python train.py --norm="layernorm" --positions="rope" --parallel_block=false --init_std_up=0.0479 --init_std_down=0.00757 --learning_rate=0.00824 --beta2=0.95 --batch_tokens=65536 --doc_mask=false
Each number is 500 + 40 x the weight over its row's rms, rounded and kept within 0 to 999. Layers, rows and columns count from 0. Numbers have three digits each. The size before them is the row's rms in percent of the matrix's.

# layer 6 MLP up, 192x96, rms 0.182, rows 0-144, columns 0-95
101:487489548497551458504512471470488458457511474449470566470539494476562475503460419484569488484492449539492464517468486512440501525497567517462525548573536578477468511478461470507493491526523506516528537560498539491507382498513571564461478415516490494506585586504547440571493509562472523527
089:503448510445510492444590507582506476448482492512459525515462499523469508551529504503537531465475484500502556497536554482464561469451533573493539565542468461510437482505504460525513518588518523372552506457554512446526447590474458561469536498512473546445451556522483460495469479520483495525
097:452515513537523560470561421448559487507538461530545516500497531467575508506472499484482481483503539563543552476539463435538444522499446484598504453573534479593511563510493583524466448502490494428465490518467514477540514492502432413473474426448520477491513493520431482489491517498488558499
095:514488505453577461476550463553451470476499495484492502501473517484454444406485527498527525499514536514554511515440490471494583578497557475545540493476550504427550501475538524528532518574471520486576462459566529518490427540513515492490452499554531513523552495517437566469496444420412507445
098:459571448569490515524461479514515510505546412463549564539518553529476533438502520483490493497446535462522442520569523491458544546541566507511590519553508526531446474481554481570453450533464473512478503493484472554507421472515530482555472397426525448490545502485464531485512468550495474480
103:530461463431506482525571486519483470564488491523455555525514542463512544497482585577589560456397479493512514462522459457539469486501506497531479480507486506421549524492449445492475564446468466456479475569569487506506476456505461484482486549530467520521610517481467448435521499485446499468
087:483525508474421479551473580539571478467489555518527517476460474516399550517498459518463503501463528421527480538439452507511527524511537476533526501487462409554404483533469419493466541459482470469416513531482494512542573466476561548511497513456445521484496504471517479517463593492542485490
096:510552447480453558515505574506479486458577499488556522443453477473521471492555505492437466504461538427494438557498444481540458534527476484544516465479559545501462564513527527447498592495519484549520554466514428440514545592484540518528461516483479505473578528540492498515550470537460562453
091:560512560461550456445500495503506484503504519490468518429483493511516586547509486524483498498538515497570420448478465514580464485497431549463506512536511462490563520489516555411549519525503508483430448450544532591537476464448557497446512417505508514558568520499476535417447496502527525486
098:535582501478507481591503450543477469531458428464427551549561476494493557483411475454468554474531480501479465491480514530559465507512517443561502527483414504549520590410487556480477516575493522488519502456463508486487479473496486505549508480548507516548543572476468528507505468477445512426
094:586527472494571521491489526487511472560487511554452540517505520550495507453410447504558540501517478403510549490471528459477548502507552530457557502530451535420555537446467483484495488445510480493566492499550467463508468485525425506499576506529532436523485528615517466505552522493450446484
094:529550528485519598450519526456508514469479513512509441452595499544485443516460493475517485450482502446388550489451478555501492473540526484465505461527571534483432440491520478474512476513606485503515476549497479465455516430448572507478476504510494486484467439527418478524516454546525576488
092:512510471512536444571509556502523516520494441481407459517473456516460510519533604409507523489505470540539496543537512454430594588508476538462586576441505510482440505500488533499438495448503483484509508535537471504495558528488486544508417484502539458486528455491510462515485488571547468477
107:522475551552505505508527448478478555526477544484489476566416511530399556508493466481417575532474573457582514491514437466457513536524503491458480496530420517561516512513549542484493462458514486483504514458467622463474516455558505485482536475472539494505527527512531509507468439426461478447
107:542508530566522512520532511471465482553539516467463475568511512527549547482498527456535467483480518605497529519437477539579491537497433441499520547556477520522504445434512532507477483478603536457512473496537459474477506450513473583486492442522477519474516463490411579448480513557404493484
099:453532554514474448448440468457526582425492487521423534485515526533456485531514527520468532491533510507511466490541518452531565569477587562517530500565474486434473477431478521493540469542478507495439494508517464511588391504509418459423531541520491510482569494508521539505519494477475469464
099:442537469525495543398472472531552496500520573530529531490527564445484498444502497514521586477526449533454517505473480522554436474474553448496527505460517476509486435464514489532451535560489448446449468531602463476439520512543459506498529521520470587529529423554506552496527434528522527528
094:447518476505572375520561469526491483516544476483485515524478534492461521571438454516533496519501474488514518522524518516435473500511572540470508472451475519518427534470532457472551432462548559474480573462483427543493452485480495540561518476448494516458545437504421570524491502529504448576
097:449518439480511445519479523477503509426450512466534491444534521508548456539499440555569544484441503415557520548536550498479510502529486586454521466491511459524467410500547535505485546468519423490532491498528496580450462471541466508531515486459591518503552526551468408485535466521535490536
100:425555453483504501523499559452439439462506452528504577438483544549519427501564469566534512517528511484536458451538516565443525608502504441489519517542435470561557484483508472484539520440586473527486491556526542470481522467475511464522491568432458474495509485553513489520506508481513442494
094:500553490485441477432491416494464527536472521524488464511451501600513547462450506431530515484514523512466472518458534513464494477449464474583488457513509451427488484545547483553513508469566612515441469493487489489546506498515508484517501546488447485530457513483507555479511485463356515430
102:469539528596568555471535479445521470504563553467474491504482448465509533476393531415503571465493500511501551489507499585560520525497504547465526455505550504554458516502502478544443515525489549449547454468466531436484516441487575528473498489486423547491501501470582537486493533531451476486
097:499456471513530549436580501469457516538511495513509504479510486436450499492449454459486573515535465460527478495498556556480439500504459543515578498498466463508525452531487463447517511562510528494512505479593483539492473464485489594450613404533453545482481512476483509523524556553576449540
105:477491535482475479493531480425509492506465513510541451529483469501499529486406535487533420483513501499577516507490483539528507460615502463497443503527484475396527459538562492460393562539545516483538428488495486402460525516491507470531478536567545464525557517464521455454552488551501527492
094:520410490487571491477476508504496499497475463433488501503508505561517540455532509534548416447541459539459471445408434498519458544477495517494501468456553499480485436489576562467458503498599561452475521485538516437546552493464517558468519464455497569468542514519493437565524500555521521524
104:526562523517516516487448592478502504538505535517495501513405518479487481504473529572531583506479552538565473470458502474450484515462459475437576529523437473537436533561470505470540523522435463493493502546472434430491468521539453496493435519537476571449512507480468567521547454432500566522
116:465553494533465532465478462424516465533604445503530462517447491521503441472538491503557542470488480444492506489489486526496488466489511512505572486462471474558499435508555518522562472521548472446548552567612493477496461493493524454533497459511488430576536502555462504547465536423499407497
091:540531601581481498432535566466510418548524501522527491473467493465501565507432541498559495533487526456538561585529447533456539480451501492407510472506494485464504514478473493512510551468525594435504489412435477498501457462481481501477509446473464552444549477546453489476476493510493521509
104:477532469491481552447529480458442460546461500406513446541483477556407553537481491445489518490549530543485508391506461529474445488535463459509490494491480552561511437547479492520498411484483484488524501490520491537456504500479528441540456583423458549515498525518487501499493546414455525571
090:459456463517543526453499538467462498542513503616417487521485529463528472464480466529504573484400437470505420473538433498521557574483457485510507448532535511496505503515531455539533456512520476489495488515517510528430540488506491450525455555498500550498521449511513464466490511409477560611
094:452506526507444503488490546549588505540412511521452503476478501453536510453465515425520414518462452479446551441538507478508562535509513484497568525562505444487556540474516539443486533442503501548466495501415474573561540439555485450434522476480533525446537525504483492504519505440532502557
097:490498524547524489435530470413502483520503525534520549424495513525553463536478566592430531422519502534492467473444556447531480501476456406528572498538483543520553522437482560528544534482475562444518467504524497514459536491497489472458559507445514461459513534440535496503580508539511469448
102:438504487558506458483477522474493516521512466497545487529448523622532473465470517497499582448538555546509444465437472579530415451479478434528517512508466476509495498490519425561508549576568405567526501530476498416500517476552514510551510523521457517567512521501508504508459479510482492458
094:434464470498495522488461504521493467520520446506490546463522531409537519557496518559556545492456529460448415439558481454508519453549539494479488525566465429524433442575510559482418554519502469524477583530467396540527504521526467461492533471498525502490458470476459506497530524447506460520
104:531494490465533517493485534533462503533489498493520488516473584462551506539451565537491552522522488498481486556546511502565445444519588505510486566429520498500506470470410573617516449520564456495501500513421514544429517468510509506538552493417502502480476520510471552476498396496471459469
100:514503474464576531500413514489494570547505513512495530447540581485484570532485572503422486579476526472526480489513450505567465415536486445548526477487488488479470486566486436454458492579580471468551516445479490509526511475545526544554501531473439503499474535439546529531477522474471438510
095:485472492561477523499527530437491527470490451531425483551491496476554456496524545499533535484542430475426409472475524527475502469457516422516535533505446510471490587497516578477512571496493550441497572499488465495525519498518479506524553526473505505598465483532483451426532550458469422580
096:497535537478394522487536564450553430575501429500443530418483548510513479465524544486519449475510548496524465523452540514513524529466524538530491453570444517499448539445544591496492515492505540488500564443526464529523440485497495427496518505463529550538523531526556481506572462486462553450
102:495457454387562567484471436488513413509554594498496496463423490483511513552525432503546499499535527597532518490467483494497497486503525504518496482528520472491544503507516468532527546559560479506470453510536491513507491464544491457537592438506596538515490540466489467470415460523448532471
099:509608500479499523472466467417519569538504480502444545474501493526539521484498571585493487458462494533514499556490526471466521511444460473566519462522440527476449508423489532562436581536521552491482495472539551461526531562525486499479474418553536553491483520597513499443479450516530484495
097:500525552542492511474514458521466535477543521469471436426560550496491520657470525524538545473482455525541520556501490516505506508468480552483446460522517500499468479571529542496499486433521547448527562552491482477461519489500544531500538465463422588501489447455486504437524552458439461558
092:591489496494473508540509518468462512442451493401518495536556463506515470437512529466511481507485432542484525532482531507565526529530458500500531497497527520448602478542455506447537443545501508429437573534437466527554470486475478545456547450462480500495442418493502485451536437537535549445
098:459484535502528489492481548544553533465431536420497467507526440446499562478469491502397531498538602440492522485565453522479548500568515511518536468499479539461509488543501476548527483540498450529438425533443492464573490521554486537473514443492546443448476514540482466524497518462515596471
098:485535462477552509515497415474511457524519508430532452530560564483465570506522513517525529554554546523507525505511506559484476514474469479512552387533474514523447503407567493544455467528496471535454447486509571465554499543525462509552455550526451519556500530530494429442567520455502499442
096:482596530531503478498508459547555451505458483510459469533556462470510561506499507522508540461490438534478540453500534445429525525482528543499411523548501506446424486573433518507485512501528517440506565574549427472552535470485534572452572458513453538481523507477502527508536502547497420480
107:517462513507445520505457511517521414512483483487544498483512512492429556479443463571515561454551564500523560499429522515495491502485485531484444535581468543439574501533416592545524474505534442450561580487462544482541552537483450529532498498438467538492519548481513491475469475506425498519
098:476569492496489501488477465474527480481474499482495525580487405468472464529527534489482523423530536551537496550465486471559532450525518431531455567518489570505461514437478475443438426522493496474421529579499528452550505502478473468543555449460520449473477502438490453526559497572515582489
100:464533484558569472552536523429538593480534483471453489461513523552438422450550535475458526455531493476542480476464463507435491448464511424570484524504465549486480465529486516522459518500539485484526513466516417481525484588517510533503516460528489567457534584506485501523524400465495533546
103:560495465573490518492506395522441520458501508532491456537541483490503512536489428501412432456469502459485523456459457529534505588505468475514497488478489471535494475473517566533489492539542530479532595522517561500519543457572557463596552439483493510503506458439537506506559491526527577520
101:528498507422496473475488519559528510446504460476497501533468530484548464441419574401441568533514540482440580504487451581531513476464483542517535484484457483490516556535471493531503451515502454479459457500490452554571445455519442555464462462517399534468528520534520539559506496522498507530
104:502518463477480498471540546531500487455506482419534475538544564523570516538522538476474530459485447503581468473489477594454433562508461495512524536518593468499500498544481541475488464523508484450490401492524569510398530546473494551455499498506409522516458569460484452504489534516505537553
096:480432507410512491436582565520510547512540434476477544486457470519507442433541499482463551529502462518549571537513472558485517488485501529544564522504483452468538450459474524549517468567556569508525470524466479578525515468471494548552508473546509558455436510516540534538474482447469425478
094:571538485519490462483488496530482492469497486503439527511505513421465531573436557531474516539494462518483449518516546568516479469484480392436487391522442536532490515478537474509521458470579470537540497582537479495486556471538482520498457453484451571508516498521504455539548482443461511601
099:450481533537521510480490534528496520469453466509514518489463536464484497484498485538444485549480541494482473468551532487579443506579417536534563472519481524562531534515533531418519462466461403440462500511431521446449502561438468411518508516473478552489491440424417553512508480477514528542
093:520543591465403466491515496497516471471482492507472467507426531474504485477468575561538516474489509521506431477501519462483566490471530539525531502502430526520465559549577550443577452456564447484490521590476564557571432524541519502463478467520510549517453458466508481475525544493516504553
097:436546440554522515501475507451447477545466617472475472482415489518485537476460477479499520514476522485613453468524446544514515453516492510507548506553501457421498513524553530487501477530583478551487532415493568459446525502499543499474464452442523521566427466486524464506532543523524511520
106:492547549514537491501478409516455466510486517549508511569478476451529487537467540519490478495510628478509426504404522538511464477576591522493495478571545444538499489447492485429513498463549546509481496513542488501454524441480508530517505455511476536471517479511455607504495552509479577545
104:473514518432494517500502536541521503516463450613494554483500503471483479536480512544433552505523554506417446402459508563464501475497476489567431514486471465408538561528500521532412458524472427554467548516454483456580522518475501499566582493520483490484509469497523500491508493485442510500
093:521475552517524528456506457506514541396489500466421517495469500447534477532495517602492619465533592448483479531480544501467550486539449536444552518471524535473448509474443502467533512534480501443501547429535484541544514518463503511516444524460564472443460502480501571468489488535566497521
099:462456493482454511539552471520405530513485538447377549435506505519464537593509470525503493550523465482507517506540437459469536504475479581438544556500448541502509516434553488547449469545457517513515469482541511494523487537405531505465480540556486419441545459504492497531502497525482490534
095:479485501540566532520513480445502491457496541511492447444471515486551415486550527526480465596505476561497440563502516520435480514487539520523557513502461518446515505522531496471472557552570586576473547504463567499537529449438392487493515466512553484519535481474489516478517452442482481419
102:484494463555518532465473513505542484403482469421537487534581480564514540499484488516561526540475509481496520415572532508481542470527515528439530486498404499495528450475556500541539480542455509393544531570497513520473490482486547587447493500516563534490475460459531508516468421444468498519
091:522468462582512515462465492492460476506546518489476496490526518519415475556553469512543575466433457556596491510515507494550427433538526468502507554500504439448476426508484526557470537484510451434500484564461476479555557498397486523441538428494479480472499487560527507500492482479434527494
101:439488577521510403536463459509500463463454495458494490503549501482523471531426580526487565544552537507538529472566459498506588486521436563512538499564481420475437504461501473459497504530547480506526423399487530497468514524485465509462557490480483528462469440458520531525528466542502446494
097:482489500467522464493530514532474404509500567439526503483571459503484461492490486479467560520518420590557484577511502462442451508428489524536479508465486508513521522508497578453486505460479478464564488524546553467492435530500458472508516445555529481532607489551492471563568487559516510427
092:539530425530456469407432536467513488488385513526581468501500575467484472514521519468537557499498542468470454487462457473555507490461501543480473352463540463460481536488556481526488484503525471514534481464508431564551515509552519528513522520483488518481490463490524458532549426514539502530
105:484414534522524456560486506511428537482475590551473497515513512534530450500547527526499474464596497532525421487496493486473493531503497503562465470521550475495485532411544438478488436523490533510501530502404571516440471452411542531549481462489473473531492449413515471534507490576497500498
098:423495481538526504533530463533584473576470476439452433549492438445516568446501523540461490472500479519487478522551547490487452437535456502483487458545530544524469512484515520533499545483562480446544426465509457497503514502564523528457494467442523502552456597493497498415564508467465488575
107:483548479487492528485530529363539496431551447532492488441527497571545514483497497451421509566509430491484521405491473459511481478557423466473490516467507522493453510392586498543551499530564483498470548492448491505456483475492477505535517459515425478535509528461475495543525522494509513549
106:493585512489542452491432506472507455492503501522541536414478551494553574505534495553514425491473468483420420471423465487569523485570494506551513473549472512435449443483485521483496446462487583492550515493487510518536532479526527508500461540511454462490503502548539397559541536457513504454
087:462440584517453472478518531521492500410525455466524477481476476513517510501525545605391505428457455486492547549459496531494443460482471566474495518539514481530509513397463525501520465471474412510528480499577429494516553521545485500430541497438491508508569499531511460477477508545520502477
095:445551488480498498531473461470528513508476523499457500529499474559505575461533446502585498517505509505442440445472492464563442503547489505523542489447501511384510460543557466567420470515547542502560536524446451525569485513459502522466582518466522509581579450510517523483481478523548465480
095:495526540531473483532552483505543532571503518529540501458494399512512462539487423438490478515532490535529480529472529580467520509537492492576569507564528488466508413534505437467512467501513519538465462533576481502517493458590424451439542526456473527543488446471457527469522511501418432488
100:535504513536530507510492494501489497453502476473527536475528472592458584561447518479505405524434539452555450523514487548482507490492531478449501499559454531541433480452539466511521498528484483482458456436503448499631486453457458501492482504529488575415565487491501446502531438533527536552
095:556485480523516464509460463548494475474476527494501472447468520536532507513453563506478556512552468465494478506502534501510562486488537579517456520533464508455549485438474473526457528514504592430495521522493466472524551480544465516509468526422557405553475481558547381481479490616465458472
094:496539487518447501405424505481552526473501485467585507481449497536591529532460537476462553455561503506440540480520536544547543492490456531525527493465545529491459477520515472479501469473439549470454498441470511495527592491450476550504535477432444503510424472525404519561457492530475541533
097:491553463513585521469451486418514443478488493491502535498510531496532531596603456473479472507460502463432460479527553551592481484499511524537485501491417479545544474445488467541520520585451530494456499451508498535470400514494525501513463465465452511522497527570459487501530458528446550546
108:499567490506539582458521516462458522494556483492458500571446587566496504547517546421481462536513522474462470476552491516540462522604585450481474462493472527485496515454556513465428540535520516514461485503487506501490486513461480450493515439450527517509553554498512503466427544524453413571
093:506545480465565473475492508495456475479519571538450533435555518470488486466527516588456476433539494549511466501453578370492422497534501505521488478533514433474456515494501517500531431547516511524436567515504528403524510508490487481468530473471488518470543436550483466492543548493472417533
089:455522465510543536528469564499538451482506542481503424492451568516505517423464494472546525439515501559488500602525468508492395501546435512541517550526522531437490519456486506466467453585407527522491510494530516529545512469431525483496534515541518476527417546507496484499434524534431545490
108:588535552476467431461462482555538535507508509478420525476532576568459500493492473509560465510393484493507503526441501449462519514592491576480539465463482524442521510517545497563455487463528553502459478523554525474480453486486460536487461522528516428581490441496491594518510508489486521504
105:507422491485447471530389532501557470571496479564517501481506509514463467536480551536453531508448422545474517532474519493547625551498421488490464512540541438539511497500480506487420440519521510506541525490478469500550461440523440515507433527479532531445487492502483503504584508552504485561
098:514447526485561507455537509423409478494519567524533497573482470510441446451483459468529543514543488528516460511525539454507489554532533523549492514453554490535520493543575578429498499518476486501477592392548543494539468457503471473524548484515569529510529515453442480537475430514463492522
106:506510520581559529521478515518486550501551566479548491535560558479548540518514491466491523481528479501512559506529537406544463509542423442411485429542453481514453462440465474463595478504443479491534499520500553483447519552564503466495504562474534533535500516473441500423472459517471451476
101:458493516554478569418512534505454386517515502535450521502548486500504439497518571530490495514465537539423454542420550546529501496452471524513504533566525481499480542509459555500562458526569514537420421414481495487490536506466497552464461527502455509501500469493444515440533518521426516492
096:539525513481446547539548483483505478461548547449540526482416502473554503526459466514454501516488497508567492493520460487505492488458512511511535423483550461522502511562487516484541519465475564482423529488445511511528503587575439481483485496535456482544512453530510373576508423406498528559
091:521457448444509488524502474500480562482428498527496512476507458518498512483464557555456475496523530556491481565465511524504461518523458456536563473484551578494463521425486494506521571460539582430532543465544470464591507420508584473543467516566476543512450531509490555496544434578508505502
103:522547445480501461482460467583427561418499522442487426519511545480512433483570478521392486424455498574484474483519493436471444552523464560494468505501469516417530458516508507461495547510512547469540469534537561475550524563445511512454526491522491521492503454470501544476491541495558484516
104:514462574451450585470485491467509525465457585460492479544532501557570520479481476465554461470531580480561561499485548506419507563475539510472475501481452482506514529471556543501472477553523495473514496540442561443558518396518442527497552510521469465462555566483526500446476509503541486505
103:564496556541513475475444479579471469468480443511496498504549424451497482553508532490521510537487499558512429437477426479524429503537469472526503466492515512449467507519506445485500496539570533413602491540496504484525554513525536568439411487563434436543483481519513498474555468527456517490
108:556510526496529551487478572538427499563498485534525556539533545489509483529522537578543459527531461431516457495485452496501541415418452554473542562525443491456453513550506441475484460537472545533517518524496502502574483478522474464530410526537462484473495456561420451530501437471502511542
108:538457567445457502515543462548443431562510471499462481458478503485546484528460553529529472581451507540479541552505519452436497544477530523530489484544536509496626495471477456445534485491473507486433505495514429501532558555515511451417526522442491465563468523526529470542564460494466512439
101:566492528463434519471453493484531470524541564487497387562480522470520534495508479425503418518473513534521481499456439488519508489545563537485455508529489515490539541508479589463479562443460513497522509548488451456531593511522478485556480498487469497613484485578531509474439453459463522466
103:504486554467509540488500543487488490521489485516509474476446559482559518488565529518562483404415465567483513527512557562478493538539444498485507435537428556490548536502463469516529516522409476513463475502487515532505511549520529463493546570453572576518506504538496442478437492381462490518
093:511441520490472466573477500472471474504435537453555461444596478496501458546556587507428476462567486552479544475491507466526457469516487491514555493492479421484527507479457485472547546470566467576443528554521429527456622530510474480500467474535535496510555533511487456493522494541499529519
093:552510469498433495524504469540489501540499530480443508535536540389474439470505538434533520454515490508429531479511472527575483472550468425512461535522600478444495495410526478474497517516535570470442511515431457502436478483556513456550519517438492615500493483508460518510494543524490493519
107:516491477412482547503452519498464485514497489461566438424464505499571509468508523527471537402479468543517590487448494515436455565547507516474556464415461572487465471472453560519477477556539452515497515485455530527503537530493520519481501459563533420532494561507598473480507526488493519520
099:530559515516437499447558483485447477462408506411445431527533532481555520553459497453530477535505518531506555544525568553455525539526471553557454554472472428453490492496516495535523461509518520488536511551498490484503446537480484597453585427491538490439493499494457513464505477576504493498
109:542526524536501605506432510514478498399482430528521455504512509470525531484441510458481461504473498492504492582423567540470472626528507473505519464473502429524474523513509540571549592568522538502544509482496473456518530488543461495508436471454450500527510509536541498526491563503447504482
103:426523512509453517479589510480576470496474530482505499512490451461490536600486580526516511540562515451476488412440452498506517475502506501438470540529462508492452446447505530508532507521542476560508488558437456430467508525479568531486472484483481414445530520553502492520435500483551593522
094:518525495523496517470487464512587434569583501495490473498488509561433486484470550567503462508485493480528465541473479444475495560500485548516529510493422534443485488525481469515527471475490520473532525532502582388511441489490477555439587491545486534546464530460424621481522541517496515511
094:463409464500540522504514498504605480559437560514495600464471515426488503500514587516513469535475509513521471488493507446457558582471512523540482496536550488436464456501406515495490464483515454514525481580540473443466506559477476552521498469448521534424506491498437541484510468507498512561
095:539465480492452485481494478498441508481489525519555524490442478505466444573528448508487534481520459492433409557579453523525557512519503447440468517413425529544522431471436476492483511490545518463479457508497576503455529535511531507471565427456471495562492513573511519459473505540423487448
100:468502531514510507507462553594495573406446529433484500537552477520507511469488499405520558494521421537509482534534483477540466523494454494501526493527528536487429530498492451460521467571518489536477515520558472545548512467557478501525434509531495623497559456486583486579522488514498476528
101:588492501514470474489454477492468515454507563540440460502519518516540495435584507515480520441544476513463496545499499463515462573469413549511505482508459499468475481528524452461518554562461510502525466512487515498513492432528535638523476587521454512597489529499495443566487432480464495533
113:504523545504433491425492543457505465508378449493532526575508534466567457526532461523464497517464457496479463516503423492483519506485520505547477449469527526427521498507492550511475483450533481416470491503561599532505472469566478528481530497480544523539553509518563509492473490595511547411
108:559482462530535543497483455509523497518504525560475438466547567535528479480442571507484452565474542484443484499462488489513464582521498434479617458475512499433570479485491480523497579548522510396565542483486482535538501551540445504499441461534470495487486503438526559495455502464451504504
099:483522516535491467417530461448525505509562456503544569441529557454469465500485566534507504457566471507523553505489438474503553471539550486510441574509468497547478573500486548502473437494503507513526507577513531455478510434453490500535437489517476455513460390539438544499471442571506550476
100:472502627500461519391543527493575526528407502545496482495516527531518506540496567466513534548440490561536513481510489471438596547492473547477514496529463526518505523471544518462509533467523560498393427489546472425539485546528468504441467500471498518485513518506477495480532481495479560527
101:504424532503479510523414505488490531460489507510523425541484495523470492512537564436477491495513497553552488570466527496504559531534463464520491546513452473489554546407500471524410568404492510503493458534496412537554536481462510448577536469525553523479533427504477478535554513453538462532
099:509576463485545492462489538493528520481483446413504490525454534517429539569457464570474531488462472553588463563581468501489583503545510525471487449519440490400547572430485512493433525516489485536510542531476479485538465458500437461511511482525576530467540492507463494493488489520452465498
110:543493526481526534510459528514488510497499481497486491552475509416499599513465474514427434563495523512440549479527512461477455499471537557487510494539497453536539512474489531595438535459547436494461534543472526539502526576409483581427524453432504449471442517535531512535471477462489530434
102:503462487496529486486540504480480552532447538612523477478497435526524456444483568491480494556578461479472492486506541483496429506554461540532497502478490521542515484461551439410538477541511537441457521524541528537470538511448428560486499608499511541432509489517461540413481497510522569476
097:503436528490536501469507543504482464527451510483594611529591516516554475503507487492490484534483505591488490461420532415398512521491490536421517487475464492519376557488571531496496465563482490527501478486479496538448526459482535501467475533479441496517540483486519549504457534493521493470
096:513512444502497453483420538573470608522514492532490453453564447442468476541490489478420439512484465487465450518500496522546545492450501540476546539531535423499546472507546442464467486543490465488589524491467499540548490548495564492506517569494501509527517465415519483560601515488505485489
095:530479503526432485527468550440474470522468493533460483545540484502497464426485472485512467436462438451521521553523495472511470525520486437467541456472450566562462518465551570459624520516478552432512548565524541528444477475534515512473562484468461475602495491460504486512516439463530464530
109:541495508551512476551551478506528446544488517541536547440545506576542519551440502505520532497463483568473448465502510508436546532531487502448490517528431493444411494576478492565508471464470416435477485461491499590458511550518530518437545425512478521478500519582481508566485463493531486544
110:469459461503490520493459429544371425547485553553424540483541509524551470566503525491538482536423450541501474523511460530462474556527476498522504481518479466448524462517615435472482512485488480496471507509516479500424562476529555502418505515503459484493540560512508473561545547536502521506
103:516526492524441449578443557480502612488492501484480479535561450484508445427518501450467446483485496465508528502475530486532508533520530528533537543531493483518466452486508466546458471531508504554499465458464545455540514460432500572452525508559450534555574483562551519487458477522598447572
102:562472453579515473488418518579488579526514510505439507498513492466507511585463598490474508480537534499447565536439420507556535529511541487505427553523509491516518540472550502430457471452532529527465478500496522509508506507423508585538526504514481505497465506420504591461493523481531534500
102:442513473485505501504478480468489531511486520537519533464508570495516539523508465511538505497523484461524442480513459514535507488491478528454527577428464532528513523367502498518447533529495475551514542487401504455483363482494490469540501518415460532462489581567486533571575478448493501544
106:494490514535512464500539553432528470444509484500497543514585532448539565494485474528548413433471481529494452512464597507525467459499481459520502452520496417484547488557487518480556534494500507431422512497491579583491462561513430453539517486523518542474458455513475499473501542453572463455
103:477492539538487515608512464490595550448531517568568594542518442559470499530461505484517496460528457487481532443528456538528441495474587498509517478540455486505503475539524524526452476469518430511543514508495478503535402529494458545504506446499482534499531481544453509551513468434449507585
107:534497454412537413517447472459579487477543535450519520526502580529541528458507510508549482454522468541501487525441472537519437487542496541567540534495516505488459535452536511479469458450523544511487567457479580501554479430504510484553552491522426545420502429473523567539534469523496482482
100:518605489578459512514498567531438561475488492542515539507446445506576535453501469475513525487560486488505495532445523528429485542501579431520539499508522471494503502477577548458552490490484401463509493483461491408515485507513501534595490468477489443493470527455522526558471507532582501508
104:480468472509479545434476501511478510510510496610380527530544478458458525483448497524472500450427552500504479502505523603464484486528491491435566429597539503493533526497492448502525510527528522500545489500522504471535573455444590469540500503500511433510472518562467467506538515437514493557
103:513551514519492574539553486532469536458522580488507544503503418489487568533472462533568485543520510442471375548525498531455490434501516553475473479459500540504506412499464578448546521493551535452501537468503511472465503535521527445481508525448541479538506499497499446489544432492407534464
097:495493513496526449509535552493533419473417564441518580493534525471558484502521495530471540517517501580499484543473530488501480520521503474433436436555492425494487511496530461470521396559504507556429591596485518530495506484471524510486530469569452445493516476516473546467513511554527486556
102:569509486550480496404507539454433515490500507516501541450475512523504540557521481504512527570503536495537486479447545487531490519502436565489544358437493477553521463513463547542474512579549457455495532471519477452427449514562467541472478507485548495592499469476446477510456499507553487516
106:503477495548484397426477539459516519424525508452522517580481473421545505558528560474539575504576489595481485473490537541503520499504478521419467491520540467521507534476477513533512545486397494488523593517513520454523436458506537464542506492435469516521541437486493499506510441495466469504
100:443521460512483500526467545542488505405491570478450510545465495508491558488533446515466455510615494514513472526448515511462472477477566566450518502489461452491503541551589441507526532491515501461424529541491592545498501451531499489528473453474464596464483460523527455478542555453528469465
100:493541568487572480506487483501556468548448480527478496555567513489576553533479479482485474532509476539408484495462527463551530484549421530495517550528563434442471527428492498434469505474456543519527451481512499491515504527475506482514542564452468498502482607521491599438455541546530524469
105:448469503465540476562463520481552480530615478462549501451516479476520534509583505497467506478518501540436527403502488534534563458528485525464522500561479513492480475507553479389478485511537466482461492552516465471527505479579480433457422525480445473467549522554491514533514475478547470410
099:588473464479501526547448538527533477501489517506486555383529521507544443465428536495503579427467478490543530500429479458514447509512501476525476500535513515444454554487455512473550453497520460534496482566536472574554468531548488500561485450585454466475547566522474470504528512456468452535
103:551504506482448559477499528515472544441483524509459550537543510391524490506445487460448490554467471515438495467535488475489498495539548471545502487457590432456499523541528528533516490479491493511488496508437482567486532443512360586500481480498553483512487495458566472488577530560482480442
104:513529440523464507464597451488458484516507486516495427527430568527457459524484444474524507478497475418545519500448509505519491525531514507491431518574488518480584496497592500477498533513561479463578484496555510460467538531434489509524522576512473490555491496460572484490420549440513429460
101:575472534483518450523525472487501498495484557437481498506442493570480523543507484470511524395557523458460454471538515485447541457535487514557503493396486480501543490522480501517442529467509560482540520505522500443484509443517611498525468494521449556456439509588445525474487571580456521494
113:475487584501512545530511459483527432491560616538476529489547449488529487524469558524532479432557483461457529515490533473612442482528431522418466493540440531503458480478464540510478437496535538502533541525499466476501507500524503465493525535493429474494502480540537541417492502473551413470
098:474512578541462499475501501436444503433532484490451471498486526541510409485536469452508580531501507493542532493493514526500564507546466507487518562565473496480426502482573496509492498474521500487475459506519639455482527444492533510517521465575571562487572518448467509482504495411468443462
102:433503479511516440530418504435490514488503419516526565474487487441509460569430481481483507551474461516483468565511464529446531420520544548529519506439543480467550570434482501474466503511469498546495527540598443522468524538494539557472465535450484560487468462514566493502516541435488533555
109:545518530482544571459396448505530493500483570533530485521487487442553534512543476501506506432552495486416500491454473539550456476533546456471486535560463504514595447495467522401473523501564505447435526458503477413496553493499509499539455481502527514486541519505526484549471483492396522493
104:451453551527552492451495539516485492470539437487474463500514476528578569518504601494471415500547468470469464491512450464541509493603475458592492501493521502501498413538506450485477569543474442483487494547537488478452569535547539455446491460475584468450485508498552524501481480552500485511
111:475555474523464427509493537499509494505487491537500437458490476437518548464566542553476473519500476480520487475403507395545420556517522516534468490518482489521515462451426566510449521478511453506520530552542490519517441495642426535538455469549487519554516545480485549520470511500521482483
109:527464518475502494501494549584534537421459382479521509508492558491502542525510507551513444500494479479502462499417551371475507490531464476541568551515540493476537497477487454539480519467471510496548457493520518524455461500498501607505436531455531523476490519415437437496502501533510550558
098:461460459437521544495426526466572496516561444490472542462549465449481528534430475555508481519453492522534432507562493485477446578543498544525499488502401419485499467521490494519564581487465472475490467465562483442535460542460498528462530530470477460523551580451491465499521467513503493435